{
  "n_layer": 9,
  "d_model": 256,
  "n_head": 4,
  "n_kv_head": 4,
  "head_dim": 64,
  "d_mlp": 832,
  "vocab_size": 8192,
  "activation": "swiglu",
  "norm": "rmsnorm",
  "norm_place": "pre",
  "norm_eps": 1e-06,
  "positions": "rope",
  "rope_base": 10000.0,
  "rope_fraction": 1.0,
  "qk_norm": true,
  "attn_scale": 0.147,
  "bias": "none",
  "tie_embeddings": false,
  "parallel_block": false,
  "init": "uniform",
  "init_std_qkv": 0.0253,
  "init_std_o": 0.0253,
  "init_std_up": 0.0253,
  "init_std_down": 0.014,
  "optimizer": "adamw",
  "lr": 0.00238,
  "lr_mult_o": 0.779,
  "beta1": 0.9,
  "beta2": 0.98,
  "lr_head": 0.00495,
  "warmup_steps": 527,
  "schedule": "wsd",
  "decay_fraction": 0.841,
  "decay_shape": "linear",
  "final_lr_fraction": 0.0,
  "batch_tokens": 32768,
  "seq_len": 256,
  "doc_mask": true,
  "train_tokens": 182800000,
  "steps": 5579,
  "dataset": "wikipedia_en"
}
Each number is 500 + 40 x the weight over its row's rms, rounded and kept within 0 to 999. Layers, rows and columns count from 0. Numbers have three digits each. The size before them is the row's rms in percent of the matrix's.

# layer 5 attention output, 256x256, rms 0.0649, rows 0-50, columns 128-255
116:563527477471448516500570525446486526449487522429483546586547391495401408522546531509503467465519596603546561422552608421589448531481502509467491405472497460427543510620477459543397529466374469517496538501492554544446520463542492567503466501456549451510496482526482535462556534497473495511468485526510474481510464518453542516519542498505496535450555476487494503528487462486461504561572
079:472490513527485450434477473568501450554486460531519378463536538611571493486586467485520462528486480503496415536467483502558554523567478558540513474616513515463533568558515490558451511512505501479458535505462487521477501551481461493501548533518508543562427529461525442486484460493541420489509468552503524488473562517507525479571457461480552456544503539537462512533505484536465497552485
097:568458446539501513415473532499586517479415555481504536480478407483512542439577452468433583484481499435508559526453490509523546494537527525491517444494424480479530485477526515558494435498556458442529501473432542457509513526538497450549508452546537561508454530543516514639554479542471505490456546453503493480576595510451485456513501445491501485509539533445505538589477446449619600458474
083:458409467588542558700486450567465519569563419550505509569556511457571553568525494351506459547464504524514469581491588514370543481541584543531474511478455513510476532467559480567520550501497474480478521486450461504579516469466500472513465522507486481533520505505433479512505495496471525527520512458541510505465506455532493485441457490464521510493526501468394522522468450519457553528461
085:470484488555490449472489516520465581453506468537493485512524563370514525539410468594462390468523353486552518445424422564411508510579503508530525455532457492557419560520484524576470485484529535506516483460522526505506588450465535540520547430475483493473452552532463485507399492546513516547519520489497557520482479500522513497499519530481514534498543484470449523488567525478439527534478
130:481454553458468498502475510500441493500514422582560527529461538457502562550459489470500553541458504505472443547541569521447460509476493433498522543508483485470494437529504475543497494536558512436559536418484512543505558503440446559396526489478565511525495579486384444490420477533562480556502548437523502505483493494508495488542548508424488544460572463473520439520488561517468551546493
109:526596447518569483507448583570551454536490476542426497516423472441535449495477545458504564431558475508427536629522444502513490525506492474455490479403421564496514466390511531473546513494578459534482471526502482504480491550493501486473469526502524485448497471436529574418515512490449478524463507510455488421562489464543525545500474531503508509563517490511499504447513504596526447485465
085:475488625494476493573477485588468498523516464480529587486566540505524516511504442522530490614499486537502514459546505357440552525560567520455480488549526495440431561487597480551451515443447581531505497543460542423492438451582497457556469482482502529482529519572512509538560465525497566484506524489520455521454564454562500492457557530463566593440483442548486532458505473495540518372559
091:619472481600429503466518603481448584515490534525497525565480535384466546481547552514472514546458497536531507510484497523480545510557515548496442533578530405451327581543554583533389536508442460504454541464494466456534462475485475489537512504465511538487508527537579459495491472464484515459465491466483549499531564444533511476554473483571487472552505541497516558502548462501551508432493
095:558515487469490427443442519539499516408455516515566500468509440555460480495553419417451545543458496482442541550501535395505612549413552535520584542594596440486531429466565555484489491411443519519493540539529532533477492452536521495517502530517478491556503459496516498554544509499430481435490394506494506536491457625482485520511505503572493485557500574532556482496475528498476500512533
086:550499568506400494478412509527505558470468538423444525571440440410521428476560519484427470466581483455529447517392521464530494482488576529403562570513563436494446573559396456467462502449549559517582538489481528463491533456476490509547498509458515478519515516471475449499487517499520524485536473524522484508479529485511502517476514504499525563433459451538512551445509549531463470529461
105:565429482503462548484557521436471453494437548566535514512471591459397538488526503466496593486528488461474481431441537460563448474445479462525529460504491454551454561480522553434546523484519500529441452533492494545526536508520540517530540478452547477508471568474489473415516552517460465492524455577449534504522485495516505527445494504611463480539482529516488481506493498566486523521561
115:488543507496485435467579480455476639488454487397556581513437542471367546504403473524561479505453476475476492449427435420523479478605438446465448442529563466543501552556457453494509506502524535451498448517475513477482521491474540470483494507543471483514459571518501455536487469584536546506584524549505498509510502497504549540498464528507524472514495555499459491543501510548481473489493
080:489457504414488399519455539537458555425445453497618502514524593560481493561460525502557443466476644482518448464496574409398483458592466498507535502478596394484506438495558560465466480523479576422501535398559539507522514488455484521525462473504489433504574480493445533477488504487574481559552500530454481528564514487515473489492444531462542421451502489468527435506465518548473564448492
099:447441464446516478504474439424542502414597496531521502534486565520499543516505564491478473524519480489464481501544604518501523507480512512547492521559512522539589505499506569451485512552517482510486470540481544419492496515466530441539499470559524503437453546538616582547508492572431487421501409444428500469504555504462526517537456508596529536526517603432502510544476504573495549483472
104:504440479520578478466509528424519480518479494433574496407463433410444540401528590555513572512586462475524612456483466595463506517405521457554500438400426463540475507508518555476562519519471478504487520541468518490498475559461480477471496509449476525457459478491471473486515446477538534526503508579472526490476489515494433519476536472425531537495473507501500506503537502474525421538519
093:464539536501466547435497459455566471498489489517511429417571382473511428437598402492379517489494479497496474438485387464570563597480526531522417415514567553553556505525430535462447527512545515538516466490525468514475525514525459490488504545490450478487472541518487477527478486510504464597522519531503501529501508463463549543532480482519514517477494482476507504450518569491515489534494
098:489504466438493491501423576515488630492499473458432477510520499524464480509538408502541533437463524536515459547416443532477460484511463492509488572431468502529543426444567482542408442479442490438539453490561500526508541533471581576476556516540506497517453513511520557459458542480470479458522426470496543544527534522513593533516532485521502432492521485501484482387517519491438510485505
102:518501514543521468493496496556487485565529465562522501519566551565530557560463451458486458491460480486456472514497474528538506431496478506481423531582486515498457488525494517503479460449490547480515471490639533459522457476468488493454478538561517502531519456451493563424457496438493478465571557524518477422445463549536578558578503574499508417556578509461494567417528535557508402542485
090:512569488483453506505469494447545379538581455462460398495470515530519490492501504604535505472478494451537506504518461518504493500510528499506490534466492629482510524465533504503426484572474542509506551464453589518510511519518505487550514481457528496452450458419495468590580553403470542571473525518527544561460506472462500495450511483456426541484516477552514492527431485456562495531523
094:557643419492420558668481488536422461601525573512434498358405375441524446555511483540504554555407580478436387543529488436545527504606473521512653574480527532447409467553537546453505568467410456513530501519427513513496496527509524504479488534523503506514481503526532470481521513496510450492512488532512495538511521531513489488494486521513522529476532488528548487528509549464473506546480
094:473502476424549349460525487420475477440576435563545539619569633466486472537465552472496456485522553555467458415519607540432475536552498510600483466460463482482583445510454566525480467593485585501471469553559492505481555571459527503471543503475497462454432506492446501466468464491538551542514527483457428465536451522450454468519543495520490527509466488530515463496522538486534480578496
095:543566506464465480614543518545544504462506548520473619399484565621524465483546381558585507555524468563498520425485520395475479493573470502519517464488529419463476448560514492483484541422395499547552526518502511407547510452534471492536482518455488460484576490521475525435471509498483546452509415495505448476493491483496468511508511501478426499497453507517519562529483494519516450454568
098:481587476582530427508482547558487442529563437484553435478464473491466561492559482523572451540395448482387519571482437513453647530573558506546527496610524456402498548501550468585457573482501543517486501504544463594503529522472530528500530449512559485495460565524450446470433479535486477532508545489459465513531462464472514513531537467528516574512468490482491521534504515500581514534492
102:550557513564535497457492508600444496562461442509533433465531499547544499486460529494501564589521513450520591478484480524469556512385408550448500498521404446530524487484552496469522493419396558493423406506455440495537490575423501467489453460468500473459437524450460526525521552495475562495497639455500478510555509481499458571463517494512471486489517487515541497502483533480603531479545
090:474506343500469515520467428454513507416449552455443568535561402464510564483614440565433603434526449555503525416449575550566420584543492459543528455463385511607603489491438528522387451504443366523490525472449444518518544506539450460532490546466534499514511505465524411489480484480545474528522499446524502474484483457522453438476522495451508485468511501553503491493505437472469497492469
096:508526499618430492479545467576460508518578433544532482414425472474459499448452466612461553633494382581538535409597495473477589554425476481528520427530524498494482474535620511508555613481471547484536542473499454527508535485506541524500493447542514483458505565577450543489403538529435430499480482416489514423533473488500560528520537525464517503512468520458457507439506500508440495482500
089:494552539340523582505558473487517513489470477468505611430512527486434467433528486460560528438446592399464450511475456481497454452573550427539442413481494513444534393541417435444549417450535494518500542481470525465501434479521490497471472484498510484496494492518562477480454496564416436494468536491503562401487454473456520531500527436560455520514412457466478488541481483582507482502522
097:489478589487568510449525406595534530545501545555578556431577551504510545514467442320517489600501468469455544476481511502495539573541511521537356512566469500573507516524429457496634557442547516497490504483528573500510511524551496455492564503512535454518477467466502517491568507429470545514503477517531600552492458572494508526547491481556499463477510469616535502480497509494502500551528
102:429442514610519507566530574547449615548437427467531551526480603404549562596370530629558415540485421546606577525500482508436452470592514513425434581484402461503420460529536517600444466492485489508543497437493500461513538450507536526514441492500538424512503527481505504511490507554479464474507496475501470462510506479506549516495518508509505504412560502450500518479487493544500537494490
085:438487489477567576585484532476493562537471504529536470498501560431523493503541521513494429507494538487473450449460466482421465488577487490501497478462499429462468501475522506479552530509506475500486579523512438610502456480441478500513489525537491521478559448506551393522498453487545445551563467532517486582556449499507483503419434444467573437547469527488483342488470499489413528537493
102:470495524465515517543487502445359540529501443522421612446550494424429528525465470520399617487438574461416421528451464576444541527517521428525518518465469481480616370461428447456479403497402426535496484500451481507556534496517534458537521511471482438484508468474467493440498542434483467513548465520479546537484512468548490464472486477457452517481491465553466523475477483521494470487519
117:625559491525528434460467550582430446506403506487487450521573592510511500522567504461460556550559484493504558453582517590459476482389410500547450499517502427568429481477538585389470417500448474505560554531497412553509449498488522497531525516486450516461497457507514508605519460512522480510524579492456483568486497547494466466459499553474494462535437522513482492519500531418563508492537
096:488482524510591469437486456520465448533542490534540596536532512612441466441469459418560509463500457510392451478517445497483546493451485478511447512588523472563469534463518506489493471468501515536502488439494498551490563487495454476510488509506512553468551541456477511465394524464569469562556497525522536517509517392590517433503481517408451444499489413493433506473522516514464427543476
087:459577563443499551442493496530503461526490507401473475538569524600540521437541513453654507526531590445520490536493546441456405465529512505505573532445496511554482493457530465458499465463421518490432521509444573515441500502444484457539426463568490523549473510550573445540499541512486543536529443447537562505494505515420487546475567455530518482543480522497472424572433472517466467560485
097:514532482477556565539571459507494491537507528475485579361497478506484517512437504536507519537491486521505511479481468533495456540516421536508473510537477476489492487470486503472550500491475447445557512417495457529486533498497485507495540508463593457541551436487452479489529523477539465568501464510523528558490450490507487387547556520488477522512561471419546412443548496421500473561510
106:547514424618486503509501521543473538499466599478455522539414548480517508462520498486484473517555404431501474541495506521500528519519497579552513540588476496527423565492511537453477465499481407489456480526562581534470552542510478456538529511485451555491477541512473435522484455461552416559592497489535499501482504539496483450536544546462559509543502477548515462461537448500478476536462
094:516459490416520456407500545452585535525452488502479440520528542476553516575473477483451523427553570479498552537479540546519428508557463538519440521481477465488558484480449587508461377528530461455525466459535439524573548449479549537534518542477442553475567443525396564493509458428496461530567500445486450549502585475606505440415449522388479413511521468487449557436459525443473449463564
096:537523434546508492448528490461558431525544457483459447483429458480390509461540456561543536507536462551542524543551525537586493492512487454598510550486538534466488465605572538453472541559430527446513421435482532465462527534468475486406502514566494423512492559482588539475535486524594503564541534532552536457496529527494572487572470501485498488486554525567500494496512557565508471460441
104:472417489461540510528500479487531530531482461516567515550507545506468464471497478494500461462523501477482482504515516583492544539560546483525549498444450501573550513522510545474459430469477486449572460498479537479502522495443551530446544524479471510510492510505480424553405469601480401631610675490540566429457505555481546422565509546465510524510462405572487583517547563590541480523485
089:411554586519448531456484527530394575501469582407496450474559401501495492428435521626498437577503503495546481539488494499514538495457511479401531571593504475468491603521529405535484521407457472465518552498451507481568452529538457533501494549462469461507502498529493553488527507497466503546457468517453515551450493566520493439506477463471494462499498491477565503482515521459521500524542
137:444456476577523443548452356473541447486499438621477426579442594554613450554454501466472469371569435449512400502499604545526560564518589529522457610457460557579552596339577558439564492553611463505496510518485520549499483513524500512505453488461460500487492469474486488480558508501487481525472521501563514557533474517504507471480476500457493461485512485493507453488486471478492498519499
108:447430524512542537513544504537564493503502527438508570389420494505477534443560560485528540583583448457567557480551468439434461536497540501536562493471475486501489502433488497443632555481543475518476460502472450512525495581437465526494529530443512429507430546513552502457482528519458477529477474484520488472507471516385510590505507474500468521471514509459517491482440526492510480554504
104:471548442413455548619576477405555469523500555461486492460532568492522556554505550514539484462434614471517415582467556490406465582615498444497515526499447459425505473464465569471503504570541432465560550524486486557514493471523525544496545463516577484518487523502436458454467450499480459474466490497485549489472481545569551509522587458460518550497497432454500436477550481511478512513530
094:440504447536551420578482513485543443429440559468523574507521555479415605528484505486568457432524458448478440433407510513539481552579537519481487473424441546541508609480475492560507484558509443501610566547509520483534407490497530512501595513456457480483501476521460501489490527509467452477487541472514459518417497585460463506496537488472502506476483462508560515463542494486507487550472
082:447454506541559514571517553553442537426502451514529498489425518551521538473520588535518506571567488451512551534468476523446536504514464490443613471551527455498477519482523428552504513546507414499515530443513438472538495505452490466455546525456560498559465563575482456455420513519460437550496564525527542427451542429504529487547533523496541544477504443487494563464520546606493443516514
080:509474475460513479538490459516517577575419485509511476554473461433534476465479548461528502433468535528541512451436557515525477457487468576417432529413400524492408498527461485476457557528441540523502536566435524515474563513540561509551557501475494497501470515482442465511474543560474397532517466443502507515537527497493576493503518521459543493540536515483515423487482441546526527482492
090:523533531404487464437530511505429595583463488498392462530437509625537487491454513423494495528480611501516468526491512409596520441471414483491491479521558512517522470530499513468554480457506535551525513464377462509478500436585575528490492500509457478519552502529488470544560537566506442494543514538495480479530524505554526458498427480478541525476409447512494464558541551531426506413477
100:499483521422446436426588522479561569447513509550460409471519505548450419528452565526571485485453597446488495451445536443467462543589520484496625549522569483407570497569540521525447492532473636453496511494508487507564432476489530510514533454517452513389569510542472505500548541503523488565531546533432501571503492524496427505444458520492476473537488501583493494517518522454510563474502
086:514525537504511491478482586538515536547492587570425649421540492515541445561430411489512554458451412534553473536425388457504402478498517528523594495477533485488430385487469491524509403511521489523482565606512479452542471488509526481481591526531457542471517466576523440544461456475450467493523438524469458508550545596501457507475488498468568491597446488559504513555473485527500507464487
093:570571578448411381443620445568468530478502414449552371515504550575524539548425645555526494583449544457531500406531587464446528552449420569427508475574527496504457479558590584542529584545510596489470489561453551513463500481534455495522503529491505554514482551476544496459505513493553465490554470555503495505465502524481513477486578491507508543513516477480462470445511486503487466492499